python train.py --hidden_size=96 --num_attention_heads=2 --init="normal" --init_std_o=0.0 --init_std_down=0.0 --warmup_steps=200 --schedule="wsd" --decay_shape="linear" --doc_mask=true --max_steps=4189
Each number is 200 + 20 x the weight over the matrix's rms, rounded and kept within 0 to 999. Layers, rows and columns count from 0.

# down: layer 4 MLP down (transposed), 256x96, rms 0.322, rows 13-48, columns 0-95
# up: layer 4 MLP up, 256x96, rms 0.351, rows 14-49, columns 0-95
down13,213,227,207,200,218,221,232,216,205,219,191,218,194,190,152,181,196,183,228,199,177,185,189,170,208,222,184,202,199,178,176,172,212,190,237,175,165,208,220,190,226,217,159,231,203,210,152,188,190,213,179,190,205,194,221,204,185,220,213,175,203,176,146,189,209,215,196,221,225,197,211,201,209,217,188,206,206,235,217,168,223,195,225,209,211,211,192,209,255,238,195,191,199,213,207,229
up14,210,236,201,190,234,187,223,186,219,173,190,208,200,201,212,198,201,201,194,226,175,211,225,165,223,182,249,171,208,220,214,189,220,218,200,236,182,201,204,184,222,222,178,166,197,202,176,178,177,180,201,208,212,188,213,215,196,235,193,189,227,213,224,213,221,197,208,188,215,189,207,186,200,202,227,216,214,204,171,188,199,208,222,183,206,252,187,209,190,197,203,188,217,230,233,200
down14,213,182,162,183,198,229,185,187,186,209,205,205,169,175,208,209,208,207,192,197,224,202,209,210,210,213,186,215,200,235,162,206,209,193,201,238,219,203,226,199,178,200,226,224,194,228,196,235,195,213,207,200,191,211,212,199,233,186,216,208,190,187,171,202,189,193,193,218,222,197,224,189,246,190,160,207,186,226,199,196,179,185,176,201,200,166,213,205,190,188,200,198,182,184,202,177
up15,178,187,184,203,209,188,208,195,195,240,221,166,215,182,250,211,195,238,197,185,186,200,191,229,162,179,194,185,199,190,208,231,148,203,248,215,188,176,145,194,203,214,213,197,192,184,212,236,226,206,222,187,173,205,196,205,169,227,200,249,208,217,192,182,172,205,208,169,215,175,223,226,170,185,210,239,179,177,198,195,214,207,191,208,184,215,212,219,219,183,202,178,218,200,224,222
down15,210,195,183,229,183,195,186,219,212,210,206,211,207,203,219,221,190,198,194,229,209,198,207,209,221,199,212,203,226,218,196,196,206,205,228,207,221,212,212,207,207,189,205,177,174,196,143,265,212,239,215,165,190,189,208,219,191,196,213,197,207,225,229,180,189,171,179,189,225,183,191,231,193,227,180,203,212,162,154,194,218,204,213,198,214,210,207,217,210,211,188,161,232,205,223,199
up16,186,216,167,214,180,212,171,183,219,224,184,180,194,202,218,176,223,202,158,240,193,222,204,206,194,173,211,188,197,194,215,175,219,211,185,204,182,227,189,169,201,161,202,188,197,191,189,218,192,208,189,206,252,204,200,211,199,165,183,225,213,178,161,188,188,210,206,192,217,159,172,205,198,166,197,181,192,185,205,235,196,198,189,220,197,201,160,204,205,192,215,231,199,203,197,232
down16,175,201,200,173,188,203,175,217,171,203,201,205,184,232,189,207,222,181,213,180,168,208,194,189,208,211,206,195,221,166,205,207,215,192,197,173,251,201,226,194,204,198,185,197,180,226,208,179,163,152,198,203,182,210,199,184,213,238,203,194,208,216,200,185,219,191,172,208,186,196,222,209,213,200,215,183,200,188,234,173,227,194,193,221,212,196,216,209,219,224,215,187,200,191,200,205
up17,196,200,209,213,219,185,218,230,213,198,196,213,213,206,196,215,202,182,208,222,199,225,200,200,196,183,220,192,214,234,176,212,204,182,201,187,206,209,224,203,222,220,200,198,201,228,227,178,224,207,205,196,247,181,213,214,184,230,193,220,204,215,209,214,194,213,190,237,185,206,215,201,185,223,212,218,218,225,190,209,195,225,196,217,203,230,228,192,219,207,219,224,199,199,193,186
down17,225,211,198,196,202,200,184,216,182,185,199,212,206,190,206,224,210,190,192,206,210,211,192,230,212,168,198,218,217,196,206,204,188,204,194,190,192,199,235,218,205,195,213,203,248,188,183,219,185,196,181,190,166,219,207,213,210,249,212,198,211,201,218,188,221,184,209,176,199,209,201,209,201,204,195,180,174,206,231,207,211,194,197,192,196,197,209,203,214,210,180,195,188,194,208,203
up18,209,136,203,210,147,158,184,164,215,212,225,205,255,163,283,235,192,248,201,205,236,205,164,207,166,188,182,146,204,136,167,205,185,198,227,216,212,194,204,192,231,161,187,171,171,185,200,244,228,205,221,188,213,214,201,214,206,230,215,204,184,187,225,208,159,207,240,185,191,182,195,176,187,196,225,242,217,199,187,194,223,211,185,211,255,214,220,195,219,141,156,212,204,240,183,192
down18,193,192,197,186,206,201,172,218,185,218,245,193,218,200,212,219,214,198,208,207,227,181,204,204,221,207,193,197,223,144,189,205,191,223,230,225,221,208,176,206,190,195,207,194,132,189,185,237,239,224,218,178,226,222,230,206,224,198,187,196,204,209,214,222,172,202,186,204,200,167,204,213,188,222,200,200,209,213,174,227,188,194,191,208,233,212,211,170,200,169,228,189,219,194,157,170
up19,205,185,213,215,170,215,225,186,213,228,229,217,209,236,205,192,208,238,176,200,189,210,194,224,171,186,200,236,195,196,203,175,213,224,221,217,194,195,214,240,195,192,194,223,169,190,195,219,177,195,205,209,188,214,189,221,207,209,215,210,214,172,203,208,231,191,178,177,198,225,176,236,189,240,184,161,207,213,188,217,184,174,191,201,169,150,209,207,200,177,198,204,186,209,165,243
down19,205,198,211,213,225,196,190,212,173,188,188,203,204,190,212,222,177,193,231,197,206,191,249,203,211,208,194,191,212,216,197,235,189,182,214,187,187,188,194,197,215,212,200,228,206,217,173,238,198,207,205,185,210,170,170,200,214,203,210,205,181,228,219,210,196,218,208,182,208,222,227,184,203,159,194,260,184,200,203,203,224,214,181,214,214,225,178,185,199,211,208,201,229,190,228,182
up20,169,221,183,203,215,228,203,228,219,229,196,209,193,181,224,229,224,226,195,199,188,240,175,205,186,214,196,163,240,208,172,191,215,193,234,185,192,217,200,179,181,184,151,180,199,192,210,209,218,194,203,214,188,203,169,215,197,210,209,205,198,214,221,209,199,223,197,216,170,203,227,220,207,191,178,202,214,203,222,218,189,195,201,152,182,199,198,184,220,197,178,207,192,185,214,178
down20,233,168,188,207,198,206,225,203,170,169,207,193,201,226,178,188,208,188,166,236,202,207,223,204,185,190,177,222,192,174,224,221,170,192,205,237,159,226,211,194,175,215,200,218,199,193,194,214,197,177,186,208,203,201,227,217,177,186,210,181,224,206,209,195,208,200,184,231,213,230,229,194,186,224,168,200,168,180,223,196,217,208,193,209,200,239,193,197,200,196,212,195,162,158,197,209
up21,215,226,231,223,216,199,207,212,223,227,206,206,220,236,226,213,227,230,209,221,220,230,214,204,201,214,213,195,225,215,226,220,191,205,235,201,244,204,195,219,242,205,208,202,216,214,229,195,214,226,234,218,209,226,202,222,217,211,218,191,245,206,215,208,200,202,230,222,224,214,224,225,228,219,226,236,227,229,243,225,209,195,214,213,223,209,206,226,224,195,213,215,229,231,242,227
down21,215,210,237,233,195,169,193,186,220,218,195,187,199,222,226,191,215,219,212,212,186,204,184,194,204,183,210,172,210,188,224,196,190,193,192,143,212,170,174,217,217,184,188,183,253,172,263,163,171,193,213,185,207,206,188,201,198,178,213,194,216,195,199,200,163,224,206,197,173,184,199,229,207,178,210,213,215,205,230,195,217,185,176,212,210,214,195,206,163,188,192,213,192,234,186,222
up22,194,179,204,200,201,211,217,212,203,177,220,197,203,203,185,248,167,221,226,207,187,197,210,200,178,210,191,175,194,234,228,223,176,222,244,212,220,196,196,186,237,208,225,191,207,203,208,193,203,229,204,225,191,221,175,241,192,234,221,182,169,218,181,207,200,170,189,190,171,204,211,198,237,177,203,211,242,216,205,183,167,207,205,195,180,189,190,254,221,176,183,190,213,179,182,197
down22,228,197,210,202,198,195,223,200,206,227,208,160,208,212,182,188,202,250,201,187,154,172,169,175,192,214,198,224,238,205,196,211,229,157,211,175,176,196,181,229,229,242,196,246,212,179,257,184,166,188,226,236,173,208,222,197,167,223,242,215,202,174,183,180,173,241,202,177,193,202,199,197,166,204,199,223,182,224,216,186,201,159,212,177,219,184,186,223,179,195,208,204,215,188,226,188
up23,181,172,194,188,193,226,209,225,213,215,209,210,211,165,161,215,222,211,184,203,203,246,221,153,193,189,215,162,218,223,205,183,214,202,180,202,195,224,201,183,214,189,161,177,200,217,191,220,224,241,200,216,184,221,198,227,175,197,227,223,203,188,187,228,226,168,213,237,200,226,175,213,163,226,199,193,169,194,178,214,210,190,205,167,217,192,235,180,221,175,196,214,157,194,206,215
down23,180,178,191,236,216,189,188,239,189,183,201,193,203,213,228,194,215,184,223,198,194,218,211,212,213,195,179,202,212,189,180,242,183,219,217,222,229,178,174,221,203,218,194,235,216,166,160,208,184,193,229,166,209,188,245,190,175,202,227,189,183,210,184,191,220,207,227,214,214,197,212,223,226,206,181,200,200,209,168,197,205,198,196,214,198,227,186,223,224,216,185,161,206,198,232,189
up24,220,211,189,213,186,216,188,204,179,217,226,210,208,196,226,178,204,235,202,239,215,201,178,218,195,223,220,195,183,206,206,217,198,209,209,201,188,201,126,201,231,189,209,200,185,185,209,193,216,191,205,205,201,179,215,207,214,226,164,201,205,204,191,221,210,143,233,193,196,191,249,199,224,187,227,201,213,174,227,188,182,168,191,210,207,226,171,212,183,202,171,188,205,214,173,197
down24,201,215,189,217,199,213,187,169,180,224,188,190,198,202,216,208,193,163,200,194,199,197,224,204,191,203,135,198,219,194,205,204,191,184,175,198,190,185,221,216,176,196,224,220,157,213,209,205,208,205,201,200,172,191,199,171,204,193,218,184,187,205,209,200,209,191,189,220,222,224,196,202,214,225,172,197,206,208,185,192,245,203,206,195,209,214,194,200,196,173,214,203,200,214,190,187
up25,208,214,202,225,214,234,209,225,215,155,177,216,205,195,172,221,206,202,216,214,231,205,192,201,231,179,188,170,212,228,212,223,216,242,219,186,213,217,211,207,192,172,177,193,183,203,215,164,196,203,185,189,183,234,200,214,195,232,233,207,216,164,186,208,198,207,219,172,188,237,196,197,177,192,192,162,221,175,223,184,215,208,215,210,187,221,185,203,227,194,228,196,199,203,192,182
down25,191,216,200,193,216,183,195,206,206,202,182,203,209,213,202,202,218,194,201,204,186,190,213,237,209,197,165,206,200,184,208,212,222,185,196,226,206,223,233,213,220,198,213,202,210,182,237,162,227,200,163,202,200,177,219,143,216,213,156,184,206,196,209,190,159,219,165,181,177,173,244,196,222,169,208,207,214,191,188,244,209,194,200,180,183,181,202,214,230,170,208,228,227,259,176,182
up26,232,209,246,222,206,205,211,226,206,238,229,218,197,216,227,210,235,226,222,180,214,179,181,221,167,173,185,204,205,211,176,185,195,225,202,204,236,181,191,184,220,227,238,205,229,215,219,205,219,207,211,247,226,200,194,185,174,183,205,160,169,216,252,191,215,195,151,162,232,204,204,242,188,219,175,228,199,189,208,187,179,205,191,206,196,220,178,196,206,166,198,143,210,184,225,208
down26,218,206,207,194,206,192,200,207,227,165,199,179,238,142,228,231,200,232,217,206,142,219,211,207,176,238,216,216,176,210,173,180,180,160,208,222,217,164,207,235,201,178,220,172,202,226,188,159,174,209,237,195,205,193,150,216,203,186,200,222,215,220,214,164,164,182,211,213,208,206,182,189,203,225,214,216,164,182,220,219,211,229,245,224,205,175,223,189,247,242,173,186,184,213,183,237
up27,216,228,239,189,230,212,209,229,227,214,175,199,209,189,211,186,239,212,173,204,166,218,250,131,181,204,202,203,224,191,178,201,184,218,208,170,197,242,191,165,211,142,207,200,188,185,166,195,221,226,171,223,191,225,230,211,164,184,198,215,209,194,186,199,173,187,165,221,224,217,174,191,196,188,199,200,200,217,205,231,224,168,192,202,211,181,210,194,208,173,186,226,199,205,188,228
down27,222,179,178,209,199,217,246,234,203,178,182,224,182,186,222,215,167,241,181,200,207,210,222,176,176,219,196,148,183,203,211,195,238,178,172,225,215,182,159,191,183,210,192,193,237,191,162,221,157,199,213,149,206,164,197,193,210,165,222,188,168,214,183,202,225,182,203,205,202,195,234,144,228,223,181,185,227,188,183,175,168,182,200,208,216,238,143,193,223,216,200,228,234,199,281,210
up28,200,202,201,173,227,212,240,192,213,188,208,227,223,192,213,201,189,190,218,211,198,200,191,211,222,191,214,207,211,218,214,176,223,218,224,209,208,208,207,216,177,187,200,188,182,221,193,170,217,221,203,211,195,197,189,174,221,208,231,197,222,193,148,212,220,184,203,198,228,206,199,204,189,178,185,196,213,210,158,189,203,196,230,203,204,193,208,188,235,184,222,215,185,197,217,218
down28,225,174,183,209,200,187,200,187,173,210,222,191,205,187,242,207,190,187,189,197,216,197,216,203,165,196,196,188,186,204,220,225,149,203,210,177,211,182,188,195,192,196,195,191,185,175,209,231,203,195,217,179,220,199,227,196,210,250,198,203,198,198,210,200,207,191,182,186,216,196,215,193,220,217,208,201,171,217,231,217,195,227,188,211,222,179,158,220,205,207,219,190,175,189,198,188
up29,193,217,203,246,180,212,198,188,223,223,212,153,183,230,184,215,197,178,170,231,232,195,196,193,236,208,141,218,196,210,220,210,208,216,212,184,201,265,215,194,204,201,177,224,207,179,173,161,213,195,199,215,194,221,197,206,186,184,217,207,191,196,169,203,229,205,177,201,201,188,199,214,181,207,190,191,214,174,188,201,202,196,194,184,216,208,211,183,200,226,202,186,205,203,183,207
down29,192,184,196,186,201,192,192,238,211,178,182,201,197,185,196,201,188,134,200,209,183,146,191,204,174,170,195,170,217,228,227,194,215,222,197,216,215,160,213,220,176,210,167,194,218,189,197,198,181,243,211,183,197,184,226,213,211,156,207,229,156,223,191,193,167,221,239,194,175,206,212,171,215,189,222,218,208,227,230,171,210,210,221,174,221,213,188,170,187,217,181,188,202,223,187,166
up30,181,193,207,215,231,202,206,191,225,182,196,192,187,195,179,205,226,180,217,212,202,203,179,179,216,190,186,206,230,225,170,188,211,160,194,221,203,217,210,174,220,189,238,153,193,199,197,191,206,197,211,215,199,240,211,229,186,230,185,182,198,227,204,215,240,196,224,161,204,172,208,178,206,173,224,210,230,189,214,215,227,187,200,190,236,203,242,212,178,201,173,201,214,206,209,187
down30,216,192,184,214,257,182,210,184,227,201,211,222,199,207,186,192,177,205,193,212,190,201,186,223,191,196,205,177,187,201,197,222,223,182,187,214,225,162,222,191,190,185,204,171,217,241,207,221,225,207,198,197,215,216,192,212,208,166,193,195,215,193,205,199,227,210,196,177,218,187,174,167,209,248,206,185,193,200,179,217,169,213,201,160,213,206,190,154,231,197,201,225,186,203,183,204
up31,185,202,224,170,153,155,227,209,233,196,222,186,239,204,162,192,197,231,217,188,195,185,169,162,208,219,192,209,217,163,187,217,182,260,163,191,181,217,208,203,193,240,171,160,189,185,168,184,193,180,175,198,217,206,206,232,196,162,204,230,182,189,178,224,210,255,159,191,203,179,200,195,192,192,204,186,201,172,183,177,198,217,245,171,202,198,159,227,190,201,171,162,180,194,198,162
down31,237,217,165,219,169,163,229,208,215,182,200,223,169,188,198,182,219,178,197,209,180,198,211,196,184,183,162,172,214,191,222,207,190,188,179,217,178,218,199,218,194,192,193,211,181,198,175,196,223,177,158,237,181,184,204,210,188,180,227,220,208,130,246,224,221,197,213,214,200,201,185,172,237,230,183,185,221,201,191,183,170,208,192,184,226,165,212,228,163,193,212,271,195,219,204,207
up32,168,179,229,216,204,166,226,197,224,225,258,190,182,185,232,198,192,197,205,174,204,211,224,206,193,159,176,206,178,218,211,199,227,220,223,202,187,222,246,197,231,199,228,215,205,230,207,208,199,212,220,197,193,209,211,194,219,170,204,231,156,224,208,207,209,215,166,207,219,212,174,242,169,172,199,201,237,237,206,218,178,185,229,209,165,200,187,191,168,184,206,195,189,201,212,204
down32,167,214,232,186,182,204,188,188,215,160,166,217,208,231,217,208,215,221,178,195,200,196,202,231,212,209,204,219,193,202,212,182,214,232,195,211,184,205,229,211,231,206,222,206,234,169,214,202,189,214,219,241,173,193,228,189,183,203,180,187,197,246,198,212,197,184,190,184,183,213,188,188,198,202,184,200,183,160,180,200,228,202,179,199,192,179,173,214,201,181,231,193,185,215,188,206
up33,206,206,210,194,238,210,200,187,207,208,215,182,216,206,203,199,198,206,220,190,209,233,199,178,193,205,195,207,197,206,202,180,179,193,192,185,216,203,199,174,196,202,251,191,227,199,197,195,221,203,197,207,226,201,241,196,199,190,156,182,172,197,194,239,190,177,178,218,204,179,235,206,208,240,208,210,197,224,197,183,179,202,203,193,192,189,215,211,199,189,203,214,185,202,250,224
down33,227,201,166,197,181,192,212,235,179,171,207,210,199,194,211,217,233,205,217,189,213,196,199,214,187,206,166,184,208,200,201,215,196,197,184,215,194,207,200,207,192,191,216,206,168,196,172,211,203,200,199,194,172,193,162,153,202,236,216,190,203,188,214,219,205,240,198,209,183,238,166,188,225,193,191,204,207,189,236,203,220,206,200,197,203,193,196,194,222,181,213,224,204,215,165,199
up34,221,192,258,197,223,163,185,199,209,232,212,192,182,191,176,205,178,227,208,220,201,195,185,211,189,212,207,202,197,187,207,245,200,218,184,208,225,183,204,188,225,238,206,209,200,198,202,201,201,168,193,194,221,215,182,220,210,237,180,224,211,224,176,173,201,185,203,230,193,179,211,222,182,204,203,206,232,206,206,225,176,218,195,234,198,206,205,195,172,204,218,191,211,204,176,205
down34,220,187,152,217,155,200,228,204,192,200,175,167,194,250,219,166,176,184,233,165,203,174,205,205,214,198,178,184,170,220,199,202,175,218,207,204,192,200,182,197,184,184,190,214,210,206,180,205,201,222,191,198,206,189,174,203,198,203,214,164,193,203,223,187,224,207,172,181,210,220,190,189,202,187,237,190,217,203,202,206,183,187,195,182,215,204,211,217,202,209,207,241,187,198,188,187
up35,212,201,242,182,195,183,195,206,206,227,211,203,137,217,198,232,211,189,215,200,196,220,205,239,197,197,229,188,172,188,195,204,170,215,238,211,212,230,202,176,224,197,193,187,208,189,222,172,234,195,228,231,160,220,214,227,208,196,198,231,202,216,236,172,233,249,184,192,198,209,233,198,178,243,216,214,184,188,217,194,214,230,201,192,201,206,210,203,225,193,189,196,191,181,150,205
down35,250,205,214,212,188,153,194,196,178,226,189,164,205,171,225,181,210,205,186,221,188,190,189,224,212,233,207,180,174,208,156,189,140,222,220,227,211,162,240,210,207,174,222,145,186,227,242,143,209,231,241,208,139,206,236,210,215,196,189,232,194,218,242,167,243,216,222,195,184,245,186,214,177,187,219,178,180,176,220,179,267,218,215,221,190,202,220,212,189,184,229,201,189,177,154,235
up36,181,184,209,189,190,215,198,227,197,190,164,221,185,150,192,219,208,200,170,175,199,240,201,161,221,202,188,202,219,208,190,211,225,204,211,173,206,217,204,222,197,211,206,218,170,201,189,190,171,153,216,198,239,203,201,242,167,204,172,198,197,227,171,180,226,217,204,198,188,217,164,175,162,217,173,158,207,223,198,211,198,215,206,192,218,196,161,186,197,165,206,227,174,229,205,186
down36,179,218,197,223,198,168,217,242,201,231,214,170,170,219,225,219,184,214,225,215,186,213,205,195,176,220,235,186,177,166,201,191,210,173,229,178,223,230,201,200,226,209,189,223,226,187,166,162,219,187,214,252,189,164,178,208,197,197,163,212,208,213,190,226,253,173,191,215,201,220,177,207,193,157,175,195,198,213,171,229,170,184,199,188,197,217,166,193,160,204,203,241,187,202,173,200
up37,209,162,228,219,176,222,172,201,229,219,251,210,219,160,197,190,227,220,184,210,202,217,221,196,216,212,211,222,202,227,225,217,198,199,226,172,204,224,193,217,213,157,213,220,199,201,221,221,176,198,213,209,213,204,230,211,222,222,218,207,237,203,166,204,219,200,221,194,183,219,215,225,190,210,184,215,207,228,200,211,197,183,211,202,186,210,198,182,246,185,209,189,227,212,214,210
down37,183,227,180,192,208,195,207,227,186,196,182,211,194,236,223,204,199,201,208,189,200,222,245,219,222,205,210,209,205,172,185,210,195,205,156,202,207,189,216,201,195,201,193,192,197,197,191,212,210,208,211,230,194,212,194,179,164,187,193,206,216,208,205,203,200,203,188,235,206,188,205,199,220,210,234,186,222,189,195,227,213,164,200,208,221,174,232,208,174,227,227,209,178,214,177,210
up38,177,193,190,196,206,193,212,197,233,211,193,216,244,174,225,225,190,190,175,224,223,237,211,215,218,229,187,207,214,204,204,208,192,193,213,184,217,207,187,175,177,182,201,205,213,202,218,190,192,225,186,162,209,195,189,166,224,158,181,147,200,191,158,223,194,178,173,217,196,166,167,180,212,194,216,188,198,189,194,174,190,193,237,209,187,180,188,199,207,199,186,157,199,203,200,193
down38,193,181,222,215,209,206,211,195,186,217,197,238,204,225,204,192,188,203,250,212,187,188,206,222,194,213,241,206,184,184,211,186,239,196,187,148,206,201,210,202,215,244,185,167,226,178,191,165,182,206,193,174,195,189,206,188,188,186,191,207,189,181,208,231,196,197,175,204,208,215,207,200,170,187,211,199,162,190,219,198,172,205,183,207,199,195,178,226,147,206,208,207,225,223,187,226
up39,168,207,228,184,202,203,203,225,176,214,160,199,189,224,198,206,177,192,183,223,213,197,213,200,187,230,209,225,207,168,149,172,203,197,157,173,217,174,192,201,206,168,193,186,205,171,198,191,184,165,193,195,223,204,203,216,165,200,193,208,186,216,196,196,231,186,196,209,210,157,212,215,199,203,214,185,187,188,193,181,205,198,216,199,191,182,206,172,193,223,207,193,212,216,197,228
down39,193,204,198,176,215,212,201,196,218,205,219,203,188,233,227,222,194,201,185,194,190,197,200,185,177,199,205,227,195,213,195,187,175,165,187,170,224,205,215,180,207,194,212,238,217,211,202,233,215,197,205,190,211,180,185,152,226,216,211,181,194,205,227,167,170,225,186,194,208,176,231,210,206,161,195,203,168,184,173,190,218,186,208,221,193,197,214,206,179,202,203,201,199,227,197,193
up40,182,199,185,208,213,213,177,220,202,250,183,189,199,195,164,198,186,206,194,227,213,198,202,224,200,212,196,197,183,180,219,207,197,244,205,217,199,178,216,221,198,210,174,180,209,200,228,205,205,202,190,244,184,143,206,209,211,188,210,207,203,208,213,231,181,195,182,172,206,225,190,191,192,182,220,212,190,200,169,198,192,202,229,184,199,219,236,211,224,220,201,219,243,243,199,182
down40,209,193,208,201,220,206,220,185,221,186,204,231,172,212,214,197,206,162,217,230,182,216,163,187,207,201,191,231,213,200,212,219,210,219,178,217,213,190,171,206,206,225,192,200,259,186,202,212,207,188,199,157,199,204,191,208,232,211,211,201,211,211,182,203,237,172,195,211,186,193,237,180,192,222,217,165,231,208,185,199,192,202,174,202,199,199,211,209,218,208,216,192,202,195,220,193
up41,227,164,226,223,201,201,190,235,204,195,190,192,209,193,189,216,201,202,231,227,206,171,168,191,201,212,198,171,199,203,217,219,208,196,224,209,212,168,197,216,205,212,184,184,206,204,202,195,200,199,151,234,205,212,197,215,192,235,206,207,226,184,195,212,211,197,204,178,188,222,182,195,215,208,182,217,186,201,222,177,175,198,248,185,188,168,196,209,182,204,200,172,233,221,210,210
down41,178,205,184,183,191,195,195,200,207,187,168,239,201,212,210,207,180,181,189,189,190,202,203,209,172,198,215,193,219,210,213,214,242,202,191,148,180,204,233,175,169,196,207,196,194,199,233,174,213,221,219,203,185,166,195,199,209,185,178,195,199,212,190,160,205,187,219,188,210,183,228,185,171,170,240,201,198,214,211,191,184,201,151,173,200,209,182,167,193,207,221,216,180,173,207,202
up42,211,220,221,199,223,196,213,192,244,204,222,228,218,186,217,205,210,191,180,183,182,213,206,187,199,199,161,185,204,238,229,215,189,198,243,199,227,257,190,204,182,204,217,215,198,207,239,205,198,205,216,187,206,208,187,203,205,211,227,178,191,245,203,203,191,206,198,198,178,211,197,185,196,192,220,250,188,210,205,204,229,193,197,202,179,214,211,208,194,173,205,237,172,195,195,196
down42,196,160,209,195,192,197,192,218,182,204,211,194,192,217,183,205,219,209,196,178,201,180,197,241,202,189,220,211,198,167,200,188,199,221,148,197,175,206,219,208,199,197,212,193,167,199,206,241,229,193,206,206,209,218,206,195,198,210,158,203,238,179,213,196,212,183,187,168,197,198,207,211,225,210,189,161,208,165,198,217,202,211,176,207,216,191,223,217,202,199,192,180,196,235,219,170
up43,184,213,207,225,214,191,181,206,219,240,207,210,257,236,203,218,211,231,219,175,198,212,181,188,202,191,206,200,213,197,234,193,215,196,213,164,236,210,178,189,207,218,182,191,198,219,194,208,219,196,231,189,196,210,175,217,202,189,207,194,213,177,201,182,189,223,182,233,205,189,193,213,182,215,205,203,195,195,236,201,190,204,198,230,186,188,222,197,183,192,219,180,196,208,166,236
down43,175,189,197,184,204,213,213,219,210,163,189,200,179,213,215,206,222,179,189,217,206,211,205,230,178,179,179,227,183,198,220,212,190,200,212,197,185,221,207,175,220,197,225,188,198,213,174,259,239,189,207,186,193,197,193,191,198,220,218,197,191,200,215,201,200,175,195,171,207,192,216,200,195,193,210,203,205,186,159,197,215,198,196,198,228,212,191,202,199,187,214,198,215,177,212,170
up44,190,214,241,178,134,203,190,232,193,182,190,208,206,193,201,204,232,272,229,229,181,191,216,226,160,226,196,176,205,174,167,196,191,254,212,199,218,218,194,204,208,211,193,182,175,202,188,188,159,187,192,205,221,219,198,176,192,202,214,189,188,172,200,189,203,192,227,210,179,207,194,172,202,214,200,160,195,228,175,213,226,160,214,188,162,231,194,213,238,153,190,192,206,213,182,193
down44,205,205,215,230,242,213,188,190,198,215,186,233,180,213,181,177,185,188,228,207,198,162,204,165,192,205,210,182,240,185,227,223,168,204,177,170,189,183,180,213,200,185,194,249,204,203,167,239,202,180,134,184,206,247,204,256,206,190,185,226,200,172,217,196,214,234,204,212,194,219,219,195,164,170,228,218,180,224,178,218,204,193,224,222,205,200,201,215,201,229,201,187,178,219,170,192
up45,187,210,201,175,210,236,181,193,234,200,204,212,227,196,208,199,209,222,197,207,202,212,220,195,186,183,202,192,209,191,201,199,206,226,190,174,259,237,257,193,223,203,190,220,205,198,175,180,187,210,192,168,185,203,209,211,203,170,216,207,230,164,182,192,197,230,167,184,211,202,174,178,177,193,189,198,212,209,203,198,235,179,209,203,198,173,188,194,231,176,205,190,216,237,195,205
down45,225,158,176,217,224,228,223,209,201,212,192,165,197,194,200,194,208,203,203,186,173,187,182,189,198,220,213,180,216,204,213,176,229,192,249,228,197,195,190,206,207,200,204,232,215,227,172,211,216,198,191,170,202,205,199,169,203,202,220,212,214,201,201,200,229,196,212,218,192,210,223,210,167,209,168,175,243,198,183,201,178,219,196,209,205,188,175,236,192,190,209,211,202,174,229,178
up46,186,234,230,238,209,182,206,251,209,202,204,215,189,205,223,196,174,211,173,206,227,188,190,194,228,186,186,214,223,205,206,186,201,164,227,186,223,228,197,188,206,187,180,223,178,187,203,180,168,196,246,184,222,193,221,214,186,173,193,204,223,190,152,229,229,197,190,236,227,216,211,191,205,217,189,167,212,199,181,212,195,245,165,204,221,189,182,199,190,198,198,233,185,203,224,234
down46,243,203,204,201,210,199,187,172,233,172,204,194,196,185,234,209,209,182,179,214,217,176,187,188,192,217,224,230,201,160,204,176,213,250,244,212,206,181,161,203,221,197,165,230,221,169,193,192,220,213,194,175,229,220,213,195,232,191,192,205,190,190,193,175,170,200,182,222,209,232,172,217,212,173,216,179,216,197,167,207,204,218,156,187,177,191,186,203,237,174,205,191,213,210,169,213
up47,205,235,201,207,239,218,225,204,227,196,212,200,237,234,174,192,219,176,180,208,215,198,209,219,207,159,212,201,198,219,171,226,210,205,218,186,183,187,177,219,208,194,199,212,152,192,207,186,224,208,219,187,233,236,185,210,218,189,173,173,223,195,204,225,197,216,221,208,169,203,229,189,197,227,227,203,212,172,204,203,213,244,167,233,212,182,207,201,218,192,213,200,195,217,170,206
down47,198,186,221,194,197,183,197,224,176,203,230,190,163,189,210,234,199,247,215,203,182,234,186,195,222,204,186,234,204,177,214,180,216,175,185,204,217,210,237,196,225,222,212,190,206,202,198,235,194,181,188,241,181,183,199,177,211,216,206,195,214,224,203,169,241,189,200,219,217,191,195,180,158,195,185,217,196,195,189,200,213,182,196,205,184,185,211,216,193,213,192,166,193,210,205,228
up48,196,211,198,233,196,228,225,188,220,204,167,183,197,193,240,191,224,227,196,181,232,223,200,168,208,169,181,183,200,217,185,189,246,188,210,193,190,207,172,199,215,176,214,200,173,204,212,202,213,209,211,192,204,204,156,226,193,205,229,173,225,233,216,215,250,180,217,183,208,196,211,186,206,206,230,208,197,203,211,221,233,216,210,196,193,203,205,201,200,199,195,157,174,174,204,206
down48,196,212,192,209,209,192,219,196,206,254,194,205,211,212,176,205,196,204,233,211,179,225,229,194,186,204,169,209,214,215,210,203,161,249,220,246,203,215,191,209,162,221,191,209,189,210,166,246,192,202,188,200,218,198,211,205,203,164,191,212,193,166,221,213,205,204,208,210,223,183,194,204,166,244,182,202,186,168,167,182,199,214,187,193,209,214,226,209,188,167,219,253,195,191,211,205
up49,212,199,222,174,185,212,208,206,211,204,218,206,222,221,202,224,197,226,202,193,168,204,195,204,188,200,232,216,224,205,198,195,238,193,201,228,213,222,208,165,181,185,192,216,170,194,198,181,238,223,202,185,166,198,210,209,185,193,205,204,202,209,192,225,186,186,195,207,192,178,202,180,165,226,214,233,206,196,196,229,199,219,211,211,231,201,202,222,210,206,212,185,199,206,225,191